Weights of a small GPT-style language model, trained from scratch on English Wikipedia.
Size: MLP 320 SwiGLU, vocabulary 4141.
Architecture: rotary positions, no biases in attention or MLP.
Training: a variant of Muon for these matrices, 8589 steps.
Each number is 500 + 40 x the weight over its row's rms, rounded and kept within 0 to 999. Layers, rows and columns count from 0. Numbers have three digits each. The size before them is the row's rms in percent of the matrix's.

# layer 6 attention key, 64x128, rms 0.139, rows 43-63, columns 0-127
103:494567491497485507518468559403497468525525528496501474519491479535513468507509570488522600554460451598502490512476462530473511482459492513498553490542484461437598500544568501496463499472563503441551495482509496438535500461374512501500567480447535492481529508493450459526481437464521475473441485477518618512529487432565443476489549518538543494480519527553411482533472463476522503481495
106:457555557562591498470515382469487432539497472558513509497496502484563562468438457464486500499520482543502549527525487554471475511474519483488437560472516477442489530464453488540548438491411493544469507525545517455450479509517548521521459467521503512548534475538463485560492543547516512495529479508523521448515498457447469539462449442402434556515514454532495515574535588554555482466481
105:465483493513522531513479455463460560472484521471528462510498526488485473428534485517455490482502467483529536499449445484461545412523533453451423472534517474517514476532563373538502521556443445462511479487506522416419517474483462480502560508502542496481504521465479563439462502420374457453512507517487544504540528533523488445539469447460547553570545503421528468534510472533510536509439
103:534494533479525521510463590528521490591494519477544520523493523504477506519501433535475580520512498637518466500489438481574434479533469497513489532498520480502526495563371455549525472519544504485442497522510473486479493443497517496511530438484482554547522482504489458564489517528460536450395511488531488534490452500523484485578485566557494509541546475511541439498513541517585579518431
104:462501483520500485493518496482536468445523487509537529494498540497507451567473489489487408517462535514548438541469516580495560420460464497493503526487508561468482584459521460473457539466491523564553524479583498483525484534468507438486526553498497473425387506524533494513488567497517532468452511415500488498476551534460507487549519454522485443479482557436461505490506489469444661487449
116:519555467480534467499467475555503508416503476516464518499467529511499523493522433548626572460529425528411533448497533540519543437516474509488484546523517516512446447564522519500433456514557500597558521552514526469450435525511472483539486500574513521462491507495510540492459496513569475511488530575498425521470548453455497553475469505526457520557488457464457562457465496493459583465481
099:514496471459497476518435481504497521419455529517486494555513563479440436487538576474444543515463459445436522474508494541540471526488421487505538538512462388501443481523477555483495468500494511505539508482496495444414515400529490454547404540433497520510457526506544537550468485515441472484447547495520495537453489498510431484506486496573506521388477536465512431539498483462499472555449
105:448516535494509489497474562497500571416515496503488455476480527512536501500500478507551490514518534576484452507470443482512510478549565512531478453499533546562542563532531460460488449534469462434485468369556502509441444520564488480461581497417581552525475449509489441493500473564492463541514485502536486516501483498478488513559452534465342468527460515501510460545491527509473480465480
110:521555538544535443505448536463512455579413438476486526537474549499484471510543481516601478393508485492540472523494534459449501475554454465513468502433477525535526513472502492502402477490468524482534425488482503453433485560422497492496391481454556450449475445499514470450463452478463511484528457466477495479488562532495450494470549450496569512468441477503443504480511469513517472571481
103:478526517582464486461454523481469526543501445464470452503530435509420521451550462522535511571500446508420455542539487524584564513549510476528492486512549576483514485437555551503497575497484530497506476544531468476407513491515593442458505539514523496478515504479540512458479534444556488500457532543469423514494517533513551478471560521522514482468509593570543457550490457532522460420503
111:531492473513463493523626440514554507497500480476464531553500509420429507493450421507496505549539514460524536471520505511473515529587509493471505538505498506483491524492473507515559487552472516396541512583539532466484502510499508539519560495464459462486484471407494472484518406462464517509509501447506510453515511483498485528439513522604389447425508428513458539445470427490521507488440
102:523480432525449445494480482446506544508451469485596447569463468502546562508562500484516534459567488474529532497448479534532548488435510450507505570456555571507534462505488467477575522562511499582503497552479511530491510515449478472537413536420500457561465543513424500590511521464559501534455537478547445481480479511460453458512508536528546493577525450425458498526524484501527502499508
100:494506471512629488511518503556487469560490492477475447510450482501511511513585446526508489375510570568541520476468547538470483526494487544526571500518488459530510487573541523498544429511501484474561462577454501464560491455511502486500605476463511472546535509556503490500487492465538536476516448444564590513518475529552520526518484513521521540586436518485496463492456449444507567477492
101:488449446574475487486417466549485510495554464470448522454532513525535494549536563508443519430492414473514514512478474466466518537482541536447530494503530494416539545468472450495496479418544515446461507560498540539489470556489485493496491467486494552484454536528406496452495412491549618484537507543493518528409560481494514498529458526532528476517498455454564476552481571558512517463468
102:477457477574609467489567575555439442477513529574488473440493542467501519544576507466474508510481592523528458527507498511471455471445451456519487512539499500542462480525442483484484512544530454491515521537449476458474535520519536474526480523509485506490552521448521570457563490516529490499587567512541453520461481505503402519503444550575482485412500410530493443473471477545478488535470
114:481474523491457512430441488521501482416482524532562507464561528533510535463529479486517620506493501545511506448497469519479520481483443474518468537509476568512440502488480577502522495468485496498536477556584503513465474372517441503478488495469575436456537449552600497474530465509484483524520436547503499506498543493454461439524493560452582480478541486457537485591487578459484513482479
098:532516462507490485544480569484520485488504541455521477466492496473421497474450592496479481470485432533448511505534538588538511551486502553464477560521496490456499510537563483494559537535460478534535509490511497502475456437504510578545475508420520495563519499593633470546480520506558527512487519463518444519509531466488555528547557576469472466487448479514483472492549476447398436552458
116:473501454487556500497441518490493523489521423521467550454511438470561514474526536497468386464552485573474438496533559524515481508515496469472493554461455527426520499544514558553496525457432535395559522456474490487429506462528452509470554507491506507586514486439560523516518528501546463484496496529504479513529515535409455546503493533544583481506510493472470548441537510444601462531526
104:484508518519529555504550569453469520451516530490548446479480564458465489579497523471490423554449519573490507472549483512478538487497543485488529593580514534473465499478485462509554435458526473503532454575512464557573490514516439510517469522516555487438434499461447457536483505504458477408435462567488544494528499533519529513549504467497477471542510464472537519483479510508493343482520
105:478492538521500520482451485616460473511491471549518470479513532508495464483539498584447490508460473528578515530532547487476513449590520490476512566483490503486488540524501498500477485454532506529536585446380517519530515445551443489463525517476508513586471490434436486550517504495469449495534526549543512517528479527534499553499547493514579490412556512534440499484536419574453497442422
104:496498541472529482470495608533444491481491483408500557493494574451505451470500475582505543472584470483562552544560504472492442541484464508476511526492556500480463481453574459538491543451450561440485514480523473486556550509476447430505473528577443574445566528521576577548530467475455492491485475487517494499499571458529509516525525456514546456541474540468491526447472497525508474510553
# layer 6 attention query, 128x128, rms 0.108, rows 44-63,108-127, columns 0-127
128:538526495514553536515534499503456449496475487433532561483503492505521542496500579508551480584487420487463496508548437408521462495447471425549501592500450479483395494528406450535501466498509484539568568529545509501429466507496456477508497492492507452559490478489495515449431465562425514449453518480534510532445533524412497484493531528547492531478508462571486433535502473495519495546506
134:423431446483495466482512492435541523478527513537453581540508517487447500587502481505477469511514514476544511491458515517497555468505493396521488514483479499564468485433531398454567502488514491469487584533476502532420496473496500511536539494469528556441514480453465491449563454532555523549538493540514539509508519463519454509572507414433544497474524511432510478503546514415511531610506
122:460501557532442471477463508503489434514466517530583508521456568470499503410432484566530472510415528540549492482485469511424527410515539475535527554492504508545438474539460479518472518548447547468503458508536488503491461481464492495550486433517429513519516490508473548559513415576463485487520538527500484450500505506508502504398438480550423466546480480434525422584534507477507522529472
133:512427505483514526441535523469490488492484569552495505563474488475538504530501563415485451476541492521547490513466489454500513596513509454530459492512487503532535481430547519529577567459479470506538443421480537476476476540570469542479493536461520479475523455477495514509464539497544504483457470534546435516475445517558479572457456565517496547628476605548527581491517520449529521465486
132:456522480414553504462407492481467476425565521505461515557498479533523519530596459473455520519546451525528507492488482550486547481505571480508545514553512507467512448505503477558604493477557510505560442550524444502466493482458502522526461461534461472507490514519487435439492501520511485536514525446536544474475505492549601547513551471614521509520549544523517473467485589474485470455581
122:528493452500432468452411456542515453514517493442529474530541518514448494534525508533457528530547537476481523536517516611428562507522546482548548454509510514509558460441445489495586421483478464473435518487426486495555536451535557544519473552525551519468477509592561485530498537459491497534441509573464498538518529497525465482497449441487496462459432535441486466478509537515432452525535
132:534471488485487434523535470533546491445431434519480511550504512440426495536543468488521497485501501443520474520485526504496545538532527447503479433486523461541425443530512550479501495457537495426460467445583494461483531519518450447527432408513560556547577485504456484467481470558490588474548533499466517541455455492535512584489454454482437429592536506499453478533474483481488523533456
131:488485454472573467460512506507500572527506473583414497491492521465552428486555480495512494539432441530521483531475567528501538517445458493556513418453444562486549492481422508478563505514485477588544522488481476439546423510493464479578532544526541541505493452518477430494453455496482509475471498493565523484483554443481509617473488523467571497442494521506471471482462483527550461457513
129:406458515506522505481532437522538507499517381490593500452456454483509472532571548492492488497486497518480483591484493483560530459475430474456474536546552471511585517521546540453542534499569532491423435513491423513471442389487502483500529531549504501566518504534475560495561513459534482529514489492451449452463465435466546498499541546471531459528484508481524456507547457496464525525519
131:443548534493579499502466444482623478473518483487443476525496485436561483512481477561458470471512420472513486526549463468448476515589488522575523512504518481440470475523600454511543502456423460506520609511424431481500481496526438532496482502519510470477511503536525473456461495506569448554492463469530468476567546506520511452502459548484411484457488493553451522502468472494455503536495
131:556481496486530462542480603495530485534500469468520519558538544511557513518472447406476467497472481454523497516449468458504509446503536522593545625511464530523505565460479464507512548533457546468484563522474425470500461493430500465479510545472456454545556511442481513559493468453475515493477516531452403508526516500552509514582522516549514532537420499449497487480510446518518471407496
120:502513507549602539461416558598518516511506489610497460548521505522489457519471478499479586510475500493579509467461468421478519519540532485515484520517473536547480528521560512503505507496480516564507435505466554497469536526413522486572506519490433502475503469521539550506499499525440479502573511459545516596577468531528486457564553485511441559461510446474463490538480499490498560520574
120:496456435477481545460520462493450487537458542477457449506480463516480537481534433430553513464536522498512451475494419433457452443519541496478558499499543527439492506509535445472515559452553534559499620553535527477486532568421532538545547486572529526522526562483523543490535508400462480487497528525499519504490473460466449530449479568527524542516471553420509494474437513483472493508435
126:503484551497538506455567525524456457446538562544506437535538481413460476505573495574473500454435480542527468514552479534465451515502428520514565440531509493576514530433491461442518518503456436563452540543498436476511526537501504556490399496533462496508500496507510542518446495460584468483419462515505518524409508513524529522523509505502428427468495514443491460479554526543508489540542
132:492475455487422478465454524555474488508483454461572516505487470494570443459578492509490535543489495494540451458500499531581576489495470521463534454420463559528480421485520497494621464504539567532532522493486480543466539575539518495437478570507466403575486489506527474499496481545416507553550524541482500450474513477513499488596503488535519468563502532531543502498522481475541457529464
116:590526577481509503491475541518497506517459479418531481498546521540435445519453506450515553502529503578462586574545538496487514547576533512446449557479531516477453534547503533485574438482500451505463502499450505481454580448470484468529456516390524521499482452590513513492466520538529502480438485541454511474548486524526564574558444477521514508545516463492450507516532470465482536457472
138:510463489486532535474488575526561517451600459465511467452549566488539478492535535612493473527524502525470492481459590434493472537464477530432496461585502500472478475551463492456518444541553481461475532472480529532508552520380476438478552520469579482553523460476480542503480517538511476527368524532521477496502495493523518472512447502492522484515485505508433514481482501483593516528541
129:458501478540481496485493561528533462462462500505431473522493434466496555604514583479524491544538489588538483490498437478468531503486555547549491506443497512538439529473476534517483526510531511534516478489508547551472564547579408489494410434485506507524480512464551505524527428497470462503513461566401560467540523440435543490519441467482527465525483477499501507446516427444531453446474
137:524438540460459522439501522476513497512554518542500602502463493502489505493515551498482570348530502570548491481483515547489421445522537469557552484577540560523574441477484501544427528549521527474527532472535527554514495517517458489524471473509490571517500455537484535454529513566453535522468461530518483462476448592519513522470535509508485456429468518489449577501500492507514451557511
126:498461495538492523451542568414491492466486480482478484492476569496524493510472530520500511544493549558447458466504514490492470516510481455513504519392476514427551585406502543488556484517566528478490440495586509493505565557474412526527556507493457538477519493524562412434514491522562464502469531454541539424515591552432493506502510425472528507474490501440489529539458543514473486517463
069:460537522467514507495479474503498532560482453444527502490437488544511557547448502584484526574519426468549431425537520408534527484443502452540470528525496572480422551502463461480518449509455446517535518514557503480434476509435486455553494504544488477550508492533513453486503417507498506419410510521436533545463528533456512540404488504542451508464499454499537475511508535558525528551499
074:478470423481509460503437525536587520493539560565499477541474528499453470555512451454494504557504530506521529508454517520523506540461497465470504523455491527631510533487562454436542541428477459478502472521519499495475507569492445483505500455473545548523549463427505477458541412581486546553539531489420511473479514494496516448508504485381429500505557531474493467501485406500504524524487
060:553496564589410518515501504503499505558503574542499422528529441441586488565503416477522537522479495517524484516541458492473468495557565509522534476485522478411513519543431462481486453490452523468524519476488489515520469466536539431483413438477485509477479455534492499509475535521449526498415504512479414498471472531554509480571535482509384490547525454489439484528511466541514519519445
078:458373531529562502445496596489520492500487552513452552493472501428549496514492551444522478497477489491561467523532504483515502502552486525518451465455534481466513530472531449492517501412540557535517518462465484461539454519478521540450469547421557454450541471475540513518505502526509538376524519459495505540492522477598483475530437547514475540541500521488437522540580523419495445488530
072:449480511549462503511437564529486517510496489498501428507509474499503570500457483474508466498557414561538519465564485535496540556467528493500557496516537440470526422521501469579518500529535514524529493591502480478530511510521531558545491457550545449503476469575495434479468446469504501501501511473531499489424565424568473567483528500621525479478425466582492461527467589471524530526488
068:542532448501493501502495454482519470476494508431431437565541516536478460488514446465456543482532546478538517492476577512466468462536519513458496510486500443546535565498492517491610475538554502470419476430586519571535446493418528514494468500464476472506470507496470529528435490509557459516512543572408528524544493472537498487480484471499452486431442575498481538474417552488449489457430
062:549520576462517493520460565552511515444457449472507504439539495495482519491573522570449487446497504540558424509504479458452562533487521456463456456523522566552436590480605511481532478478546485475512447534526531505448575488570457439549481476467519551483433489500436491446478549524454515453509465507489499502523498436481460507499506521506481509517457465457597454461468529507456505511426
065:478483507452482417534466464469452562512511516504404550486491514414488521461488474487431570505470475531546502462567441514451489450487563461504440510469472500495556571444453445513520589534439498520422448477463499499550463490559491481492495451508599483550517512519482509464507535493428515461513485479551548477538500431508526525465506520564486498487465511453445450425546494510480474490414
065:539484493523517579525563450511482502431462448507416507569521447533541495464574486511528514597476533438510459453478444490472480492471494481495482564488494508504552517494475529512515523480566469486500415526516493531488452467447465505521512478514450497563469481403457537474536492524573530493537495514510462456555432458426531469490488520419464498548445534470449453508579455486573549424508
074:453530458489563516543486477451560540448495489471563442505475495499570486541493478535463511508432468543468433515555519442451479472534498439510450488485484491440463472543569451481503555544503405472523513516494482469520481519508452541491468503471543485496521519483430471428455546545571428553519502417536446503527559478514519497567487574448504524537528483553434556524471439480466515567432
068:532422413494481520508509564506504480522565483473507505470460570527451430509523512480479477490497418451487503518450470430560440490517414443556562576522501537504513572514477440536488508466441469544545528489545485462538562473454510489526575498541431498501585535522525504598469542495475516533554488491487474554522492525562548535557446510461520551517451475496556483520502544472471463529473
073:472484496527541540506505595565549508496525394464471595559503538507506527439445451514498577475508435505522493486515503436437518588528539503545495493506526475465523544480482524555477512589516496470528486519484568534437550442489448481513481469415506400539520506450540452501529454478483479451553521493528531529520463535522538464498445481565491597555495520497480522480514458487455506457484
070:493517457509527556484472434479427532479441493522441547436505524495501435466494572442504548487503507445503499508524423565505495420528556428548454475552588556512533433517541436513588574425524522526491462514559534465509494542488503495450557514475547506514481516533498547562484528539511475483568437564517538479470499484459438475473582523503467506496470484455473524571467462492481513498509
066:482451499459480523493534444536560520427509529561539505598534529478461491498489441548538426472505519531534566475457465527480443490487470435456550512566527553536548532411469492482538449432509441515507486490518550528482545504501480504501432553578524528534480519440468522463431496516564485442538512460565550535524443550515508517517505456464492505536451447502543474472463600541474456536526
068:433508537466435489486489499531524517520487556478576510496523517472521530477535389533492505515496494501485482470541459483535544479525532478454458470535479445529448443460548507506574469545525525511471511475504469496453634485559508425495455610527507516537469506477509519519479513534436453449554531474547538464452564426533470473556469560550544489515520500479583450447547463494505437518448
071:468514495506541486519502532513402516589502508489506513523548548471520489542470527494514446519423524443472512555503604518439466489506532500427494519490448439491421536494462538382524451465514559507535461456524471520519563466532501506507408576463514481509509511567541455532458506521487504481467542469536445554562491522520569555566549458539445511523573481476439541504512502462521503512485
073:526468508498538488459447450509509522487541492480488445513548571490542535495496500519497445510508486496559547448516583490514481560449454494507438480490491502480424518523471475456513458432551446482462411467542456518507563483448491471511594492451507435483475471482556565495546520576572460554427461536468541531540446522488491478529452502476440494571533520473398482509485482535557573537542
069:475484477522547552464445505520414492405470499518419558431476484491488492536480551486514570510466558597564494440499443505475499535471552522571521561490476466507498531445521480506552551476529457558510509527484532480513556516486453513493425460459452559498496523452572533545525522502443494525518462517393552545497496481471502516497488498469490482456481489500472387422480477511582496492470
072:503468521457404448510504561508444511512484504483444485469500494510459481527523551533435526449542476592550455450494449560479485439531481529466582451473508557504466507416477572535457477589501486550507499556545547555532474477474470465473538459520542554532463498532476471465528513554477521481533431544440482496528443499509477523484522532537567532452462528533509534469608500466477443499562
076:495454536546458529520601489497525537554442533450543518543575501542562452541548530563452494438469468518438427501533513441500525527461554478471474538410531569466475518468494520442530441476472480465532425528547478502457561458492497521509605543453454547472448540518541478534482516467571445491495491520537521462443562469496474485484501514509427548495478513458541567481496541516505501497486
# layer 6 attention value, 64x128, rms 0.25, rows 0-15, columns 0-127
103:497456520518484541525443493509510483525549499496528505547545581503476515508436513473594470494459534479493540451485550504483426469499541501477562480554473566473543472508488488521463551482388529511528492514581515490474471499518550513394550451498482498479526497492433467548524477462484427498445446515540493434467527422514542527422543501531492578544433518519538427462597486532454490525498
102:449512471485493439471488526597503486535466536498456437509432462438496437476480496426471537548527564551491453558434594522560489524484496499512425562545505508495453441498485481524469499493473482479499525527505565476545524563441465539433580526499538537520522482508482438480434475526548518476481451505502440541448535506502480462497572422499497518461509469460552559426528524459468471434485
102:499522522460490458460501490577557496527593582552512572494536479573495544447504507524512510557481451470467426511495450538478516541560536521519548500475416509459463548467512476499530527534464477518508483502536517551529396542546547499533466539471496529460539550498504503496466517419509498476501480564463508532547400574504429526485460464541530532524425433440476523460446496573491514514504
097:545607485506486474507464436434502488445527521542517452500503495520463527537496522440476532514492532520487475494546478434498468475567558386445538511476572529474483588484454523513459482525497490457565531473533465487451516474494509488417481512467481598449484535505573548532485502466527586447522450500463535469518455511587474446466559541486501487523511464493536541425517427529504456465502
094:484474559399444480517486476500511495477429540499456467491435490640528523443479489461503484531511546544542539566512543535433537526437529514487516461556444554454491510535504486571530441457442485499510473557471464512451468514486570517432520536480447544446465580508484422469525474467482495561468510501492468486475485477472496566487505475497492512537509599452455514509499458454514492538434
099:471500516565491519511497488488544449438464529490509539448451528505490462504512467540543465530498437489492516450515502526472449517510517456435491527469435527541507532523506472491520454585548496478552514514455454522487512465442442384452513530490458480543535494503484404504418504471480474493535457515458530429458454549476463511463491533455550492520467497538596382536474489533465537456617
099:555484538543449549490526491509469507527477462553473533513521555427449466470511539469484470439468530570563503425452433448528491491478440528503443524488486541543542525550602560472542521482496437512458485491536521501462478527573491541607485539465452464511511578476463522506482496501521449500460447480486447510417591544503517475515502484487502547524485458585511547422445477492516482458511
107:496523478521461405502492465531495467521471515564504456486451532481490565475429540491511552444476455530508549497537479494532475434532540542507548452612542468465495509454536461605505538482496508540511405478518517558534557503474508487539513476526514482495467563431497536474512511539488472492505428463458389481553511495479502442568491497544470460528487483495409423535546512556495500527564
095:540428545503497505489559462488474535465572493484500515580535482466494529469460485514512474435561521498504503481505398526507562506476527509540473473472514471471486502438538494511504527442567479491562555505428511527483496481545596528473462510501527538509468514507502466490497560600559378494465479490476514572449557464537487545485553518516521586494507517421435420486516541540542492569507
090:447506519484511496527474466459482431474468503464521517491474550469515507520435479438473493428619523568492550391469478528517496465509447513481420461494567457437540581508501515445443553506553492430467490540468550524498481496448556447504491531527484484556446482491483505504499509532467600441450549533531548527522556557542491550519491512540502487440486504536584513504480515478452509544546
095:518505539491546579575446534497441528528503477579498521470510467428458441522474508513498486460469536488526487411491513442565481496435494434481528522529466437479491475498456474548458533504516435524478558450479554471511446491458469452436424534501524498475544498618482504476482538434495482522563548491503457524481515534496520484404513512544488453507485539434411491594474488470470518513462
099:516472451460465521436484520418531507532521519551487479542461513496470515550516465506493523433491461521513591501533541472551445429497492501477511445459503446426451503586499504555540549435535481505457487497523488463493445498515561581496488455472553531444573462488472487500473526549569450513468547433487545411509455497420479506593524526507515448452539519427546505519442451532497526503511
102:477486507450476503456473498545590511545476544437478448505436507449450461484525512458552535469478504499508474398436578516506574539456514416543497452523574458542493529475522474530553508516497524538535531442497543510521543500502483452560488446529508514524513559479509405475512538526497477494569545498492484455549490482496457517428428455514538444448426483469542533452508567532545519430473
106:539502490524448555464463449505493436521520532515445481448490515488515439532507444474506482541523436508571459534450525407577546487484529573480492515459509469513555515439550477477571552560453526541542513543428466534565463467530518443524481563517607528464549481497514571512504418490529454574426499455606529488537504523454473536491522526494497515454497536504537511483511534491501490489520
102:539555525490522505474500506471504471471522530573523555494397443482514483467509504476491474491484453547518558469502543495522438508533584486513473482453454538495506573414471512574477527521575478486429525549492555442461522460471421502485475518567509461477447499515466502476537485522510456499457564436538469498476464479593465478510532491451478486454447542412516478503425582469454482581467
095:527495495494537571535397543454476466456462559455524582507506478536513534481488477452497472491467433527570450460556534553517497507505494508493511510588514523510514461501534539448600433521492418455473559486485498507515479547500515543423500466509549413504461488448546539486476522446508543522467549506533442468423517450557431562525538491498477501507541526526510525487468432577522531530549
# layer 6 attention output (transposed), 128x128, rms 0.436, rows 0-15,64-79, columns 0-127
119:552512533479460430583479466485484428485557475481517451523571529506537455498586511556487524535485528472535519561488448532518543523471463472459565480536547521508531497552473525455497514531479520592512567519537526546522607581469539515491449603481443477529519539518489475496497502532538507443548547548454540452465458520448461467499483475503503482453510470446430512486485513393504520511455
123:499472463451432461454497511425475466461433474471487591483514530518524499507482519491507507483452495507498575477397414509412546499513517529498536495475580575412494505406462458460506495503473508499507480453487500438569509485545479416532471586534466477482448538544412484483484559479501531530449498461486552556509483486566458428471488518525532466543455483536509517479539475468473492512526
123:492520513544489543536513478540479452487422563468501504439461457495512511574503505510495456494446555490447528444526586518505556501412540468552503483484534437530483446516471528499613531444509563530506516526491511458507494531470534555456452587494473548498506450477469557588486521570448492539543502549534514487482530450505557597509532551559505532451495471455467470458547531496524441468525
117:473508512492482558533473555522489468552447529438478516511517501545503448498529478523482494509480506504515556526546493493496485452502557593466522441514483460531550484469517475482433556458572602518525437541447478454547542523466598525532449509493489523520543545464461534359572538506481442509546523477490426579527497485498481528544554467468522558474537512453547488505494540497466500534421
114:569488593529440525371515504522457493522574518500483430503545489459428465537463487513540462516460474499484464430479432543497566485469433500514448430505546453480507433487492444506499540558436513489450434491480570511555519578522470495535525492519454451534500548460481522477464425528533483509470499506524435403436530469507523462533451477499462512502512518498502548482558491527484472502522
114:458490472522548551526449501462466508564508504515487431477546381532517508462485539527545428466522482461515485554531467453465493501433540549491482559530512482499475546541450501458497484426436456498494481479487498510513534506554474499441531563480575472479517561403454560551540535547489503458508517471510491477549453519444516512438534492554443537434473596554496529591517524497479453484454
110:498441461504532477485490460530526449419468575433506516520523510514582565460442498500547595433551525461481516480602535510489490473508506443454483464534548506505536482432491532507457470502496540466518498536559519518519586587502545446499515448536540464495484467519536469550507503510524545362545508502516492510507520542491503523471504438538550437505457511519565441515518485489466481467580
123:540487486530428431464602478545462555434512557544543462501540478450501443578459495572479467455567523509504492464385558491557525555434498486411507521475475458532554501478521503518435436501551471514540550543473488521504521521457539468484448527501509519448428522561545568500459510484514555502496491499475448499455471504494457515481534573469518538446506528522474487520467456477470563485481
115:497511554510495497485501554545528465469493441463473536547488533468550534505466471556441492469557493581468485479511540489481515518523458529542547491468428517500499534572517416441496476533485473492539508543574561540509575494531551499543506514524408572489519527469489450507503494498524517485499533433522529456503528557515589603500508541499414481508529464431527539581544427580519506480559
108:493471493537454494516578542439515507522428501588530512502576415548529515525502567570544528490509507508544412545534492447520468555464518474517478449510521545540467564463481499460468450566485542547501482500530495568499533456517520504474550481432536477514528493509469515457544494470504524476508453477466461536512521505528511458547584525457546477578528480414494522539533543614520429475553
113:484581461495508453478573549541537424487477496497523501453463545460482561483527492514467446464498457518464549549507438473536475506546501517496473433527544519517476520440537555556524481522476500489542471528573439451511511472480492508462492491565465420530589525467449532491506440485446532522572442523441456436540454419414521515471480457562449451520567463498506470546499444497523468466456
117:509487492544545553500591490523553498561541479494475441492526558466549511568479475447489516547478510561483518538502519480498488512497476515534491539571468499511531458430491501488494530499525545537448490526473455532465535609558435479529475551528455415470453502508550503511429580500439533485549409514484516468513471567491515498548594522466472551571511448501459544523412512512427475522498
118:427497477527491530580533534417571511430498527486602489416498495541516577478516476481470522502528484578387519560508470459433518494484469481446515533459527468517454446478532466485508512507515455519485479462543498453488557466467412453451502534453510502517526508481436521530466498477499483530433530464514507489385513500516521477473546541420549521521470540499531470481466456455493499501412
121:535481493530511536497545513514562514506531485435481456513462487482445572507496512515467453482469483401509510585530540504477450480483508493547534465494413516434409469498474480500471454476436520509508493449501514567445560522485469499466478452509496513534473564514537530427443541500473535464492442542500600584469537380543460562458451557495488550569476531500488497508507531456479472471552
115:460432497450508463484482528543515502524447463453548442415517521534489554569474531490508454469545480479468500543495497494563524454495429547462552496560560432470558528559507441515513460498482482505462439430499453451513504490467505461576536441439451530495517524539488533480488519522471516506479424493522544535548510491411525466564589518543491461493567490517493575526471482495501593456566
117:511505477438502487464445471496578519511479544613475463566496458521477605446524530451444515511491503402516480536432459517541525569538482499464437454477499464481461456585515515486443470535472525450492519552481491403563539537504468555525466513521537472447534498480532508509521485500421463457577515550555550511463501537439507466466527493506528540529462481500483576541539514526507495523541
083:441480507523542595415537517488524544541462547485468548469460485484453516503441494421508484491493445536456459426535567451488465494531521514501419508458452467510477518476488484549498466441530509449496423524458480450482421429569489464505514403492593558500446506473477557482526476476474468513480471497538482570525515463553551557487559522542507475513444535532549471547497484562527509470521
087:502506573533587515517490471565506524539536538526519449499477505493496513489515538524504542496501520475499444527598586516578479516454439483534464484541428463595505482554494545554508520483532479489419517524507506580433502471494551551466574459505523551536541449471576540566524446517514507476552481481529530444533476543452533573516526506430465556449512500492485446565477547510518448513482
083:499487488454505433483503539464504528520556455565505501551530554488484481438503539480501526492512389509558515555512415520464457493574501532482508522564451598475551520473552515503392450515475444548496491482524467538508524464504468449531599487516537471532457556505520447422514480465535438464443467471419446497520469558537489435503512500484488466498468543573514512570462496522481488513486
075:534435429529566457490532466505510544450526454545486475485494515454516572483518533490517468511507516518509438454458580552506470541475447457524461519515528508510467500561516488491540450547474449440488549442512531509457458502597414477435517506519519486490473519550570503629447431507524580481466516527548582432443476517497510445459447504490503495512435498532507467477502513498560497507558
082:469533407472544472635458523494509509470433464497507527450467527540569518492555509496470500503544545505533502552539539438500419489529569495493557538476463524460536523563504554546481465429521478499593514519503450487474504442490486459489533477480553550453547442491510470542537599474486488491535489547492519588605518523506485573484519566508552494493482483515511458520443490483511518485505
081:534478553492499440463517501531509480458457492483543539483542599478504470570540481498465523509472544525486492413483582500529506510569434476493492438469488489498529450501497466550428476541598567548497536523501476498511457461457545495548536481482460526479450436532543451472505466460524499560493525493470550527436503556620489560553484496481559473540500402430500470462462452499516486495546
081:506529496438512543533480531509445540549564421574468452482492449522435423475532448532446468586496467529477488561445499455493501519506469536538491502484414520467466545579526471523558556521501417505510510476458477502473472476506420546501510504529465581480503553483476574472519525501456445600447500535500449519492496423493496484544474533473478520541587475499491483490498513523579515507441
081:499455481445613537525462468445520428586460388458436531495503524511495530423577545413490524508455491497467531538557496524461501460565485528553463500535514540503489468548506488478528539488474575521481425430518524445511494492530473542510531514468492444487564484442511482532533464528480485487498504497535567497502484560519555483546500421526499457573443446490581520481516515484518469516508
075:517468481466556518510474461446458515571495554521516495458481466543479465513565525480548487525463510422543517549501428525521488482470470481445445522534561484541505545462472571532483495452528541410489510453439481468478450465430461488425451451438604481510438519516515533513524548453522536501502445455494529530504441464498458430486527456427528549530476524517475522454468547392515457508485
079:485542505543510534539459443589484532438560469417478454496504560466474450528514422517494467502512526513491549473510497490478537409509494492475487531467533456475559434527535467541525565457485448521496515513488472449478482554481430485522479523577454548482466507486557489545423485536466498531525504646508545478433511515508500592446430507532531494452504545512487488489476452441482530478441
074:508428585446534536545471474478421529485500508545483539554479479560502513492500526500492575557503518504510497479532557571474531502426498514511520553485497477505475493555497462411487503468527516527483514422430516565511477486543477504542498523460493540435450473540515505564495521515512413485425521514536529581473523559575437467554541482492600511445444505550530476483520568530472530551560
077:409524477494398508475428507461450513400478547489539530537465451525466496439533527542517478458489506439500472427467468524477543434494528478492515453431512532492513534546524487525514494542447420534583487487561583499514500415439531515449504448478549539543486496520448498487566463519562492528461524506488481542509555452527478486470422485502493481469483550502508493495588447491566483463469
086:556488512561495488471505457548475490572534490489448503541510473446502420487475510474480446496465511461641514479510511504568470523496514472524467498589478483517583547507483521518474469499508507470555513567466475501497463599498549533530410456553466542462482497508589517444522507500514478489580451573516469506601460508468511518508449461536462477466506451506477512513533587528529447514548
089:472528509433531450496476480465437509512489463517523511477481550535549449477497515456542536543497503599465514434473511514559525522522456484484478498473563521558577551535547558517496559532554500436487503550489489477541482489506504485521480519546500510513521450461459470587521476496511482484485580437497392441545442599423585470557528404480456466476502514531501486461528488573518512511464
080:521567514557514533520488466471531487452548519544484538562541529487495475472533469521477596508419530493517484472527537475445456585486575494555447485431462540506463489478456545474479502499514521511555579571511516506536515499444479569451428555547540439485523465438498416493490485467526494516488544516440462482461484482577495542406433515467549520539469476519509451468483514509479429562465
072:498481508565489501536521516512428457493495470408492498378508525486511399501478495552547496467503511584493516444542564509453514482463507476512561538508459526517529560448458471508575518425552468494503459444527479628441447487466563442496443453499457511491515515506465494534491500476568533535438455454467460522526506419532489536511469512484495484461519501520511404478458533489500481511468